Each number is 500 + 40 x the weight over its row's rms, rounded and kept within 0 to 999. Layers, rows and columns count from 0. Numbers have three digits each. The size before them is the row's rms in percent of the matrix's.

# v: layer 4 attention value, 160x160, rms 0.12, rows 24-79, columns 96-127
# o: layer 4 attention output (transposed), 320x160, rms 0.119, rows 24-31,56-143,160-175, columns 96-127
# q: layer 4 attention query, 320x160, rms 0.142, rows 64-191, columns 96-127
# k: layer 4 attention key, 160x160, rms 0.14, rows 32-95, columns 96-127
v24 092:502537472520565551507549484436484524475495556502558585500451546502566424486522499427449497490507
o24 090:494539540488494355455487546510515514569534481504482512505558517534459511518529487527524561532497
o56 087:453502555465475507462502549512462483517510526547472501498515485469504516562494560493545550579509
v25 078:474568554562535566483479470463532521507535485470466530443468551579424446466487553489508493477539
o25 083:462476510486489456483474515502493527444421562460509476509486506525477570548506508546421489472477
o57 085:440484524476528501552535526465450528605509500520508536501564523483541508499556458518489498473488
v26 094:450446538464549459489498566519437489474468481515477493451559508500478486571548492491526480512487
o26 093:572544470526456531511500499488454498521520453476555457533577577519464520527532487509514540478528
o58 094:546467451522443480546508555570510492413495536490488467521463488497449528525520523478450510515500
v27 099:445487520447489471521444428552513513488436432492496479528505543512483521442488440524555535510537
o27 107:503510489507413630500558494469501457507502503576501477527473475505518490484482487540465499469496
o59 095:502436505453533506537532453550544493420527601458538522454473461524537491496505497470485506473422
v28 086:443457499457524445521522544492426386534471480408524547485472530485491508518524517481467460511505
o28 087:525507531510466493513520486509487474371547432497405549458555491586425477504495491493562521431533
o60 085:493515496475486525474531505548548462349513518504448511437553445458473457484457546481556513468518
v29 094:468456581462554563531425486471473495546535503432532531502574479485519469427464500418497452512567
o29 094:529510486513535480545467502500545519257493491498444512512448541548510526483497505561511505489503
o61 084:517544494526476539504485487461497489326508454508451470507520569533453538413481525511506470483496
v30 069:467505491514529536511517481454429486514518495465515545499526584464423469408514470444452499477534
o30 100:518512495543514440520498471471538486544563541542454530462447421465527411456558478578595456515553
o62 096:501490489542476467475519501521477485369494529524410459459403411493498460530441541544548535553532
v31 109:477521529484433561511511534504481478512499495469474515440496522455507484555500545518454519458515
o31 101:505482478516597457544479476527516512657537516561508522529498539507493549523560456596550458466425
o63 103:454497515522537486438530497525520513558470480478486478523461510483444514438517552606500461509477
q64 115:500518514497519553480570511447463486483471545493569453529440467558443471510451501475480586508511
q96 114:522546485479527509480499504507413528509445540425582489502478559548471503480559560473420479499514
k32 110:443503559538496501531448493545523499475440541507481505423504423577524536542568459462554531456496
q65 100:511466534511495557513529456475546488488540472469417558519417532556483535537452500474502515490572
q97 092:489488470491435437446512442452530490535483544549544560551478557470548482540481598529451509507530
k33 087:530499466440512483526525497557429482477483491480521446486520406529440485544458450471479568469519
q66 089:508479507568531548523540530432455491464548550484449519503456506557462536493426502473571555450566
q98 086:554507489518473482486484497455455569479485535533526502540455556473543470520466597526440521492569
k34 074:526516442467441471434468484475455454566425459498515479459543474443467481508501516517478505532514
q67 101:549496451518532514485469476557508530495548500495449559481490570479515516454467462471532456444540
q99 097:478440525531516481512501432484525480475544515570468525529528497429547449459403475517554560493542
k35 078:549465516424458445512503505405477493559475436499519480567484531473475485465414461548476432464475
q68 084:489528549435461508468477467552528583560455517493526471502515539491517454526556462524459493558524
q100 076:488517485479519498454534560535522504554491457394471439465544498556478542526560435434472441508446
k36 082:468490518564584501551482474503487516459583509531468550489517448502526500538489526492574581510505
q69 091:513536563473486533491560523423519449467463509493513459495466468561440511498493491482473549503472
q101 093:532592516486505533479534552529463473500444501458521458454468538527410518516572549484457467443480
k37 059:498503546521498486531503429538571454583452518483502482497534503492566483508553472478568600514540
q70 078:565481509528512555575481565457477398436537511498510504466443521525437515472402482474519479475504
q102 077:508485528549516543525466481503513519483478545599536446497518515494552446476473549516519489446542
k38 097:529484509447518497559484478484488556565463540498540480523564524510485488441457483533503439478486
q71 088:555506416540565500515553538533490457463512501520475547480457509486512542488468497484533456424534
q103 087:546452531519510505546456460484484535458529486607500585527473529477565509490419485557570529512525
k39 056:540500435476490471497493522472458537467532491425483447493506508511491469491485599488437383459487
q72 081:406485558480496560441494442541517478585513473545519504536561538444531446511578539550477491490526
q104 073:458441463441469588493526542493534472502522475491495519505517495443481527545550431455523473501470
k40 090:434495496590498484430473447539469504428540526570503483493533429442534453558541484485556523571515
q73 080:472433570487485541455443483511542524508528484517545523483465539537464469489517497541435544550464
q105 093:496481470477506531448547549532536483496489441449464469435457503496475538501520513435455529496447
k41 057:431541563525483496473508460554532496579521549501517510495576515507531504529575467496502600541484
q74 089:458394561485524485476452523505483480485512498487601539543514513447455453459524561550400493569451
q106 079:498453476522497550493492529520491470501480484442559484490468451441494506530542467470487527453481
k42 063:478491577524438496462556438527453437566424543477550479514498472517570577536510438506450521497445
q75 071:552532473515494479560542600496496438447551493479564509458463470519444534512430486448518473486469
q107 079:516537487567508439535431464490481522497501560551506486525521491529520484487491549524537535517537
k43 064:491571397496602447476484499490489497471519515478475485476480505529517466523479574476455430466560
q76 095:448452547539487513448472512498518458513525497525591529492526518448490447508548565541436511578512
q108 088:485440452549478568459543533544579432510489467488563500459495463439508486523561555491503497496471
k44 059:483475563540460518504562503557461482624472540446525518504541506515542515530557465455478555535458
q77 074:523453507519520448568488531493497426497537519482614527457463497467458517502466475523487442553430
q109 073:503493530608494450562464448511535512535470553572553502481508483473546545526509527507570503496518
k45 083:505570418534523453462488468536488513489534513439536525474485480514562472482498601517428398511496
q78 094:528542522464483559507488561486506485481533549502527470525527473486468533462471548493567507439504
q110 101:480448471469493545490465495539483543505551578503562517526486497458500487449544528496545526457510
k46 094:557534489447501497491561468476551493518514512546436427478434460541549473511500519479427555485474
q79 100:546456451443495539541550451478507548516466523514519514494467542505588514533443527479445518603506
q111 088:511489566406437480502536489502558516573513551528492520497455445519498595541476576529522483576511
k47 075:547573456461503538476492515522474451509442598454493467507485484591501521523507560501411462583462
q80 063:399454509528442560454519452541557471523465461523463474591512512510559486573516571522481535487587
q112 063:503455510460443514488534524492516449479487446514452536528482537485460555534483491416529495509467
k48 086:453454567503466478501488517531561473520428490504508528537520538508459506497547478462555549520515
q81 100:415432532515467481420503506541525437524530481517586546526516535478506472514547533539454502566493
q113 095:447435459521435566445595495559542390495546448518545513508492470462508538540565510439497499506468
k49 059:457486530581479476504488528575443526609512539483540522531547510514524540528560487520465563515473
q82 076:488511507570496484472461473523472512485528484498459476503538470507507466502559595455501504391554
q114 075:540453470475483562547466603501469522470499497468493546469490500486443541440527470445497493420473
k50 091:466506534525514469457473474451521513543497536577440517495512526496534531490533441479519539499539
q83 094:442457541525447523457500535527516435516550536474587533525511524468511477521530593503478503518531
q115 094:466439456529465585439509543488525439468498474485582513480475519418525548543579573485503470486492
k51 064:468536504558486500502485471525476504609508601471482511494524499484542469530568512484463563542505
q84 097:430443479512413497513466457488478457480466461513516466546517500501517468543557549530458496584567
q116 100:499490449525488527496469501417488441454432445483464464492465490498466499595498556459402433558520
k52 086:451434487517555564525488517574467521536480505486533584477549540473515533456497532516557522487567
q85 089:424442483478501558472490472530538596536527474525493523544491478521532480499448501561486453569470
q117 088:498469457498497477524503486463512467487560483483433566536524447489458497536441519455545481531519
k53 087:505552522435545531466486503540488402519500465511515537488476541490431578506510478465471416484516
q86 091:563492466500544428511567469476431489496463515510552528527506549467521456554521484447450502546451
q118 087:590531520441516474523563473478492464489463511519491521540490540543573463464478467498503483534432
k54 083:459470479490427436513379522507484502473411538446536478478512504512468453517493491491483427532476
q87 086:470491526540429513492447458490458473526495494540520498518523526530543467548539567464469513490547
q119 084:505493465487495560463497575491502434466448485569498515448481410490509495518513524482451441446494
k55 086:491457599519442531492456457469500515469471493556515601498515530455400462499472454451519480526549
q88 092:560533474427524380469568513520489540461430484472541513490510475478499512453492393500442519550403
q120 096:511556584439524422512543388509482502508469468468487470553542539514515476504480439535477557572494
k56 079:471485471540482501470502591546468479491473479477531410520494467547566535500464520570482492446475
q89 085:536495498501549507532542554521521585511520566458560472440491449536457500436485492454584543457540
q121 096:464446482505503509522467521559478590532546545441560544481466561517489482421551549531520523471546
k57 098:549506529456449591455554452508502448444558468463443450440413427561429468543497581427476549418514
q90 096:557546576459476443496456503485507482468526461518461549583462515449534576482491475466426459562466
q122 086:516569542512504486503478479506530492492487478504448455536505484423512520536523507443505504578495
k58 099:426500458482552421537472467473551557463490533554498507557585538504556505462494514499460440521522
q91 084:371488485568414512495391486537463503463547456522462492488515483461518474489552575509497485472538
q123 084:466478406513451582533427628438474512433477464494483486452470476468448535509491525436488479465518
k59 069:458501511523601576539543519480492490557530531572495501480488522437481536431575478494510506462583
q92 085:404462443500449559470491436571601495551497498489531546510488518567574466526444562494466490546493
q124 080:464456464479488493408427517451520514492488504511482553461516546575502515557439517448471472581569
k60 083:519536567511572547535497524599523440479444524478523563503527532415472528468522506479460466491501
q93 101:523536435494540414454556534505492595515471468473523501460485425498535541417467503440473524495430
q125 093:508559593460512438494492434470471517553495450465473483533487513575464521483497546554481554560523
k61 101:438519436450516531454507518530522482494421522471489454451503434568616495511532572540422531412456
q94 080:524519497435500438469594470495543556514506531436506474486485488523461503502483431496475526459465
q126 101:496503550488501383522569381624525518560502533499504479526542485539518506456528436492541533527488
k62 085:511490567499489429460466544525490513474475459501555514539473479514517549513448481514536448587453
q95 080:569534462399524484504509505502478511484533532503495512566463533422499525501473407479518494524481
q127 085:521525526432516486545567442553502530559575561504494494537500477468521449465503488473545538527430
k63 081:543506477430475389487466536503518492532502480540452435507482458491502466490423519545488501541437
v32 069:515562475591484505479503421459499511497470477441518436525496531486456474509533580497468490538509
o64 100:535569500423506417459524469528482520676461533480484508536574549497500511525491396473466439510431
o96 089:507535543419501426494519468523484559730457538480499536518528522545464525602494424520518468500439
v33 084:467495464604485547467518549517510444562461550498491482529555533468498513474553547470455444480477
o65 115:541540532449558449511516509502489516541528455508557496450559527511548544464457418496508500438465
o97 108:524536572461530464545503543489468576545538459519580450473531492495533529462433476510475539511453
v34 089:490502555420451525490503489554438460545466485499494510493544460524491433562504504492493501488529
o66 093:551533468474466503510477537479448474383545447494498528556515569484467536493538518510566492507480
o98 096:560478491466426533483482569518524471382493503460503608508459507531474528533514573485538477528456
v35 089:484527557547498457499477487475512484523611515549535425469434421534512516477466507517536502482520
o67 104:424397488517514544486499563448542502441492542532494522494489469506561493560529550527496515541529
o99 099:467464470496539512451494543482558467408472530468501540488531484491635462495531491461471502525515
v36 115:479548495507581511530472515508504476458476518441457557528610512481449538459498524462549527435429
o68 112:505461542509567505426538503447499501598557428477482505502502473463502538477482523535538463487488
o100 113:482491541526579511417505488463512497554573437524461488450503447479507536462405580551502516445457
v37 079:473494490490616449540459510560505541475513508533485518509573487500531529448493458536573560462551
o69 097:427441530535540534485531518469530484553559506546566491452473435521554501517504549573461565477510
o101 088:443497478513570536461504480472518488544597489551544479473527459442615471463464530521421580486513
v38 109:512558524555525481522475414422513537482504561519455435475508497559575499579524502501523532548530
o70 115:491437465488469531478492523515481541543496476478526542574541431496505456528514516542467462492451
o102 106:445494510486501489497520549524507551540441449473554549540536467541544499461540496495451487461485
v39 065:508488511445523475508484531475490472502554564557511541465465499472542491482465400503517516509522
o71 099:448425493567481558533466520477521474366526476512524481505415455501519480514533581531523549518567
o103 088:492465435576482539501468518488528434293517466499502465525449477469552478447550526486481525501561
v40 090:502417486440526446562492443556487546503451504475525483545580476508494508475495479545515604473469
o72 104:544538441479432539440522472539510471499460521516452502503504443512485481506577553462434438519484
o104 104:486489425410453533438513439523507443550500497495478566438511509479496490565556571450533442494526
v41 086:495464568494459543519495518450524487572442464485498498513484482528495462527520502544563412504559
o73 092:551576487501487414535514535540472523419484476502442522559536550498401539474478520435510507519519
o105 098:551538499485461510541491585516485569453462483479465569567545534521390549500516538469578480552512
v42 091:474479490466505536482472531531534462582511468460560567568509474442483444508485540484567418493495
o74 106:530530526515526376530533551468530494491513424533448501492542571494508581510469484491540539546522
o106 094:589526534502519433537479597463539544441536472502458513499506486495483553526418551519534549597486
v43 070:509470477589425569492526425431554516534472445465487510552499564536546464529531532476432469552527
o75 088:585543507461500422511537527568510479471438515501461477534515533491452523479496442448492434456463
o107 074:566528547473478451560512571517436560515411473446455481532540490500417535535519479464541436514471
v44 102:537528502480475504524511510488443509492461532499487413490481425551518469498456510497486555482438
o76 108:519508413439433568460504466507481470389441498465477520537524498522480483479561531429480410499477
o108 120:458472461429456539458534473525494432405460513468520553476490541548488498501576520395528406475509
v45 094:558581424478572525554568505490453513466465506452484529462517500485473443466479533457476504526503
o77 105:495564499490498492445485399539462473594493494434474457528515519472458476547537449465516464517458
o109 109:480530492526482488493500397519480485584479509485440453473461498583416519582513444495581498454475
v46 062:534512607442485496492533537480473421526557544538502488461445470515508513487448457486522475466515
o78 088:449428499555502577538468541461519502332542485518525509476438490512502478497506569544543564489552
o110 078:480473461574489554486486572494540466282517496518515479513465511504548468403524511496471531502545
v47 085:439477503507504548527477526506521519496487438444476540567530488561503471494517547529506448457520
o79 094:540563494461503470495538541488539508495482493485448523496526494474480587452518493468530460494490
o111 091:530506547448514511490515550484547521504484527472465582461524456491466550521452583477537462514450
v48 099:587530545489522564421469484440532486449507492465435536443521514560464580507476527505527506460409
o80 101:456434516527520589438466548487474573494550554460500536487488475474486460539465514523537474506474
o112 099:459472526599520562423479490550556509513468539506456548477524458537522469459456522578459494465460
v49 088:469498484458498504515469561600465449523503518518450608542605514428499536434527530445429423532484
o81 105:523541545511572476537501484471469509480607404521558467446508534497518533429457464571564579448520
o113 108:529528556543530503533492534471477556463600431549544418477470488485498532439422511560498576513509
v50 061:501494476570436565441543467475523493523436471410506486570535567523518456538557560449446452517507
o82 110:565582491428503448492521486528481531563458489487485503491573537501476528469455423457484446467428
o114 093:539546564421497452529518490515463579613466491502506513479550524518430527533442483494513463497426
v51 053:472503533496534440565513547450514488503606542575484481417489488493512558458448440519572558452543
o83 091:430412517553516557523496509475521470452531515516539498493430459513525475523520574538488544500552
o115 073:449470445554531542513489519478518445383542492509518466541478490477572466449542493477442535496533
v52 101:514573458558499525519557553464529549503586490460556479458454463530513471484444506547495502442593
o84 089:412517516456499485482495516512524505548464603483478492480466466518495548541513535513442479536486
o116 103:421512518461512495507472466498544501528467571493474542462482503544484498571540470506507517492490
v53 056:485458517477590427511512498485481469471598551578527493411444441507510551504468425542559554490512
o85 102:434417504556495559509482532470532474432519523525526499497434455496531473532522576534499551523555
o117 085:473464436552509549476472513479538426379511512499502493514479476456594458455540514490463533493552
v54 096:480580524542486504457495502501491435508580540504518520459474486534512472541481531467493469528541
o86 105:456489506483523486457464573416491540568545470466553539496524566480549533534436455525537516512470
o118 097:493507555532555461495448596477558559483511521498550510502467490556585512493410489508444589505394
v55 088:459518481534507504504512503548485513548470519516523506514546522421502521443505499440455439548508
o87 102:515497553498591454501539482496494477512577456524567462430522505512565508460473447560498552439508
o119 104:525518542509562482527513515478448542513576465526557407474508471482544494463439487535440563508499
v56 061:465503469533439534492479408457525574464538512492547440514430493572546414545528599530476497525455
o88 085:556550468452461495471514519530490504556412527473437526547552486488481521515518465432474395531473
o120 086:542516510436473493480526474543492482587380513449468596479534491532474525587512495455526411515464
v57 064:515471457428420543499511469470499506559493502444464518519491468492532417461499548515416456572502
o89 093:578563467451460487533479482539485470419478473460439483527525549510475518487543473457531441475470
o121 084:552494522467415471543517525533495466427456494444472532501460543567402538590547497453578416512481
v58 094:491562507571485446477511512467480449477550576529546445486440543425522513527471463443485542484477
o90 095:460413442469467514510464489475477518562466523527565498470469528543571469507472495537456495517510
o122 089:477466455460490448523506485505482492508521520526594437508471568498606506452536431499425512498516
v59 092:508550504463525484540476473470472520446525479496494560477461489525523413544453514490487546547503
o91 113:474510451490443532486491441508493491537456528436453490576472514478459481542555514496493462557491
o123 110:484480457498460499495515422521529465511437542446439527525462528531447534578567477491540452475496
v60 095:490446497510481477482498467477524502517559396526541511501490577477484505539514501503473439516521
o92 097:482505526569482471513462554501504523586491553541481510491465513443489497511476474529518528567516
o124 089:569502502543514458553430547497503537608471526524446534521488463460485493549456478606531540545467
v61 063:475501494512560439546512504462540517465604510526483483441484452550566542505502464570603567428573
o93 101:414425516547518543503501545469540487516508554527532513493450438511521495541510569544476548510532
o125 082:438491454534547546475486514480547456491510545506507526511528459459608462463518512491441546495522
v62 096:435497462502516459623552493515394490497448502495505473488491494472503453472559481473438555523529
o94 095:539526466448486473510533393547539424561497473457546481517513516499517502424560507502460481437517
o126 088:493474446428468475552540456508488482518556513517558437521434511474469549489569477460541476447513
v63 060:505535441610491520482517467522493505547421472455497473583554532526463488514543580498468488503475
o95 100:554570510429521418472543478520476520630485508502492502506584549503497527500481414467473459482433
o127 085:517545566416510440507534486501461583701499512508518514491550522526464529561466469508510494511447
q128 106:527495549505512477441491480471445435579430424546498523509474496477446431480490530497534536472489
q160 092:544510553481487480531499511515409505461474470430516440541463478450480527521460491492457589478467
k64 106:492474428494450494407578542457526483538529520561467529550552537445535499523540540510518491505512
q129 109:501526494526562509605534448523477460479496435439515473509474408454457491448456467491489502454449
q161 111:469549588494540507572482473544460467498542488562476455440458469489497461445561489557408532508504
k65 115:515418453505532483480433492552480496502482502543454528475513504587546521506512460485506529555452
q130 103:519587448503505553516483480563585564438515510497545507465509527474463534456437416577461538519478
q162 089:483525457502489493467506556570577489481510400587557521476512511477480481553537516492495603501578
k66 101:462517592472500531534518498504468542471481482486573542536450431552521466557491533517465466487517
q131 107:502537496497464545500518538500554575533475556522452498430472493501565556529568476484458468513521
q163 100:550520431564468509437513472438523526539466483503466514468549486518530453500491486491539439506524
k67 100:517500528565502512485532545449523550552481531449518540537533483433555493595523533508483489451452
q132 099:455548470508448507476437512481545566509467515526522528463485533486517561490507467462459468506495
q164 100:460487403474447465483459534521501545486488483563503475456476527516539504556511520485537533523543
k68 094:486527498515438523471580498488477547500473481428604491503581503458512536544522531530512498467501
q133 104:538398538559504526503546527516480449479547543632461567549476480519484520592572509443525424445511
q165 090:477463567567542528572528485432486524514458472470540489561560446556550503487472480500495409494494
k69 093:504534520459481467480475462521544449512462467494466416492554559474508484459515444425533554500562
q134 099:496451555513530480468529505522434432476491469569450526558453445562487482510515536477522476445507
q166 094:484524555530555478561470490429460535527485474481502490586470435592536488482488514503429419461436
k70 097:493483528490509489489459537521533461429570549516459473441510502555446464460478483518512505528527
q135 088:459467534560529525565499470464518486499483478507473460555522474445543464477449540481534496505491
q167 103:581514520556519529553540481502525491553493545506533492522575455505560524466542502494514538491500
k71 089:488471525519558540482476496491534573456500505564468523420497483549522469474485497471475524481484
q136 101:482567479533449511527539500468579584504446554484526504449450555475525518473475429462485522477482
q168 093:505463462480432526465513497549587518484500539520543497427535533472478462551475558469516585562515
k72 080:481542474468446479509569505507448494598463503454524524593562513472530482486449509532528459505456
q137 091:516525557541440462497452496530505511511511500595458574456472456492501436519589485523534493479502
q169 100:512508520546469414463429505493437570464508441521466475539466498423553482533539465485477468468447
k73 100:462492467541546476530467419476550495465506454487523511500543423567480586545558442373471455560506
q138 098:525563511436500502490537482477539575503501523456514490445553532451515563517499523512490538509487
q170 092:532444441449460537455498513571564462523489542468520541390561544554516507502497552541559606527530
k74 088:508547528552462510523545521534453482554459564451539517540537550520566465552500538494541517522447
q139 097:514534497453471494517574544520546489523477477348559467496512478508514527441438487520487488493513
q171 094:482485483473460454486517512587587461431517522473512523498580562434430525509509535470447501446557
k75 095:492548443508521495505535465533490526501518458493535484561485495557485540538507464459494479511525
q140 100:441491488455470495516568597525533490521506454423571541443530460427514543487458441571489526509474
q172 093:466440445470456474507559521585544519445495402507551498454533508476453510538518482475475553474511
k76 096:498551505530500468551497472516447554448484490517543458584482489459497565554468458480524448530560
q141 093:520468496508572493504427493479467429497536566506501531564437493513508443490512516510532448483514
q173 099:512550563544546483589506484445469500510512520511488458556456483425514462530466434479478437455451
k77 097:505501513492503539467459484489495508531558512570437529491483493487473487463495511497496582466531
q142 102:563556530461421441523467522569559509495466534473516452420574447550473523474523501491520452538519
q174 109:514480549482423445522488506539560508460517465425511522467579542536472547446498527521513491560523
k78 121:451576492525495529504536532527439516505484462508520525561464487485504463535527498510533491520474
q143 095:445583511475538504492508523500587516516532455463476441573485497517503485465452469579485557503486
q175 093:505494513394507542412479485537569502511462504515498507483553491500449545489524492548569596504555
k79 091:513529524487543458490501479472490549582524479453535492558547513530488521525456469439533496510494
q144 102:505541515490446470461539516490519573518458473513531518486546542437577553476498477507494571528485
q176 108:530447469429416536414548510552570495526491491520499527430498553504497518484516518522552577542511
k80 096:504466476456512505478556473520508514585508499474550514575565566537568502534494437494491472517443
q145 083:406421490511499519516514577457474490468544505483497451534485460490451510478487502531584491426481
q177 091:504479453551475500502474473433428528469518478521509462555447500483489486539544474504445512507458
k81 108:454523516504505498533460460495502510414549452480527427456496532453504495560473506534505495465534
q146 102:455463418526512460517450497494524509473543468476561512475497441530419523447480477472442483440497
q178 087:459469482516518498499467543553577501473544470471510537459501467480436506513490516469424513493503
k82 102:453595511519488507541471509487453523522476475564523425537457495435519543483454501476510477435563
q147 104:473467555492491464475538455481521453547490521526488534433443528528461498528489559504544537549544
q179 083:448455517519535486537546534492528490495588531448521552491486493543469490546433474428517494575466
k83 094:445502536534441589432553480544541463498546529493455607531433492509514465438532494585488475476507
q148 096:479526511514475514502531507522447465474487393404498460494518490482539505554473491558483481470493
q180 103:479503478509451545435477499423591472444532442505455533441494514521484464513505486496506562527633
k84 106:465531518457566450493511524475490552486538491450534498486529447514525470464498558565541396418465
q149 094:515473599539520585505503478539492503485469574477433481533521539468521489545457520495518516513513
q181 087:527540464533537529489462453471446427519499468474399530570459504531469481489467494487496514545535
k85 092:511397478477495454451535573451481519507521462459555612466510479562523473496516488523473530543483
q150 093:547550459491454497513525472541552574533520549442514459388568495436581481514472491496460422527474
q182 103:502450493507473551561503513440652517487539468498448512472477570452517483459536526516468523527527
k86 108:530464522465479557549483550493422515523522544560499530572506512470547468447553517503470524502548
q151 089:528448517475561516519453483470479463484596568562463576543498552492464425475478513506486459485478
q183 101:531556476586535493565450454455449501533504511527521450560479461463542434532467438504474555506448
k87 097:472470491550428441436444472512478460625549508536509461427531486564469522491487522423506510547457
q152 086:465595530492524462414495507517561515512559486506429557415508567531496494527500494445456525507529
q184 094:524490522582462459506550496516508536416513488517587517503574506502583498561470492481444529472468
k88 098:460493570608506514473416514495517482502471542538457450499518453521469513531494506478468454531468
q153 081:509532436517496478490502533467505558494413432483567442505495468503467603446507481494498570507516
q185 087:493454506407467494407504506528534512456456483493464494466521501494451539436507536501519505483559
k89 085:550550518487531512559516483469517552421448503441486540521497509401520556537445474543518449467474
q154 098:606484528489483467503453469509489533505511491508529555456466469545448519524595578511613464550505
q186 097:492532477499514449483457446507442499472497407412499506541512463455470454439530563490433521481497
k90 098:548430532522438511498480506502547495456494495466500486444575504541494501507397536520494424508436
q155 086:538425495460479475506472502445458448531476441532577505448537400529465466492559475523536428511495
q187 096:473449513408499486516531531475523498534491552511433528399483493521441509482474498540581475532518
k91 101:539512450439514544486579461498537547455530528528433517571456523526525430440575501506557479494506
q156 085:502505478488481545542457474464511475541494430490537397494500443532434445459511512518440469536467
q188 104:471480482431572591513549461517598500565460578496497480455481490585559527498525591552548467495516
k92 105:478585519476515526476537512453501523496507572558484489504436552491453479511513520451516504521554
q157 099:501566492481478477517456490542529450499536478469492467445539527492473468511448563528477437449507
q189 099:510528520492459543560500487501573465490481521506487494459439493563509491525445518531557557542487
k93 108:461534458465473504428567533471479523548559506537519505518465455504497464460525547470555442529457
q158 090:534520449480417493512478535511546532514475571494520427460575444506406503509543509526446461582520
q190 096:494517467436489525527502495555507452525483534390472523515503493467528503442541574518438410499507
k94 093:554521517482480520495517525472506511430476508513529520503495573512418428499467584487554515523522
q159 104:530475510434537494547481550504613455485552605506457469470554496559444476485520451351470497510488
q191 094:533497519522495540528419548524530481503463561487486433473561433490499582484470447450486487527506
k95 101:468556504485438468528454501501384477522452473441474531516527502483521543570521488483519523524453
v64 109:497491485482505580446522458469453540442475489472516493574400534586552477537548545447524500502564
o128 097:552559568494492423528520500522519484620506561500461481483548474503536502492423463496487504562563
o160 101:479509478407432517499478528545530466480579529561456467525499415489500516504452496486527512447549
v65 109:517476487570562544553463456496491562473529502547509416545422505553507486488510497471499485548507
o129 091:468415522473494487499515484489522496552534463490519520541449490448483571556470536528543469487522
o161 099:469485522469425569534482550519540444529559418516462505576498465502476514537504501531513528458532
v66 098:451562476483447564543520439510491546504505535490474462454531502497348534487478529523461427554434
o130 096:475460531453483513505488501487478449400476501584524497479424457477480488449468473494480467515486
o162 091:505475582444512369427547469545518522450514494519462497485538467479469553509471532510472449517437
v67 105:467487494536536513533509555540498517460469526480502478463459537467454540497469577560408506460463
o131 109:467441529483458543505458490478445452465587523491523491524460474458462545510503490491562475483504
o163 109:524563517540526446516547444550505468599507452468510544550520563417550466530525459551496468590508
v68 104:463507487559521451531535487529508443515576511514470522497447544461533528564507506493481446460528
o132 096:566533471430513461491465536455489420500441543458490482546466496499572495444518474529453525525510
o164 094:565485478526558507468507486517506526478475620493482507486510549551433519455505549435454482575486
v69 112:460545504591508464521554506479453544480500436556507437542394518506448467516507499496473468522517
o133 088:499450478452465555534473583503525467416486552495447451533488496520499563432477507483464466538540
o165 098:507484538514467522517502564571474459472508469532476515554531509558442526502510488499434494530428
v70 098:503502453532515511501516454501515552526554510549531437531380551500451459457479524464487465483601
o134 098:474508562519533395527534551487558491520470489473484521489501545524533479437559508478479496552538
o166 101:431448511501459552478510516511490535442518531519512427528450417550454517419543519492482515498468
v71 107:491517488511582482564457497514453544474506539522481423539488521581443460479485483432492458463505
o135 095:489495521488459491433531498501510469498496550438483499563529491454503536515483510532452462496463
o167 101:523499509535529451544539492519507430529538477420585503521495491455483473530471456569465439506500
v72 119:564445486492402436444457526498504474462400423525504562440499413523602522503495467485522544526453
o136 102:501562416451527558525524443558497503547503572483458479491505528554477520520498554515515564473492
o168 100:498478518469513507508514498464463457492564523453555526479561534517498439518461481539472474469505
v73 101:525560492464496507553531552486463520498487482502500482540549498577376484456500465521537511564462
o137 103:472496477472434582485466502547484521373509477555512494470471465481425551520459485478454459498444
o169 100:495494534525531447549516500477546416520472421463477517492507530492506516581522466592457489515469
v74 112:526497452436482444542489552511509535452519526504493506458481551508474480461545524549452502469521
o138 093:470513541551506495505485504474506447555523592431513502480535497496509539440561463509500503488504
o170 101:464554488535569451523539426514508469607522515417566471546513530460520485471517447552503471541467
v75 115:552478491499400442520449515502528441514512466497539516465523433458566464503547560558529533535474
o139 100:552523489492518615517461445472460495561541542469522443508434476479501545454552478498514506508563
o171 100:554493492506521498470481470495540489599539483511481579510469555388558508506497481546543484523542
v76 113:512464506507548523547417424501517471529576525521572471525541506567506471489508506480536487471534
o140 100:492561499498531408432548468507586518588398558431441512527448494522556478491561536549478500513486
o172 116:490495453478462525474506489499582558473565530465481499459424365504461522456506514519534474468560
v77 110:542491489428477542513509549516510524509469492442468556488479481536503483534509430415559541554439
o141 106:553580459535501451463582409512485458493523472479536481492561494534512457481441526519425549532491
o173 102:510490481533472469452546517510464500502472547497529430463519525518451450528455470471469509418487
v78 100:480521535513499466545557557452521447475541487550478552540506576527554449571511582525503495427464
o142 101:536517486471516431494485544484485521589491484457528503428512511509515518443548457446486498592592
o174 095:555452447553502544458473484427475572579465531528466515441456465483463492426561468448494523538496
v79 089:517486548484434530466505616487511448498485484526538502493538457504507479501512506586493594482448
o143 080:447479460530517568459454426523477485492536482439578491480528465522501552523484543514548505485450
o175 108:517556495524524447563501490482505487586497460450563560475521535430599433556506451519562491490532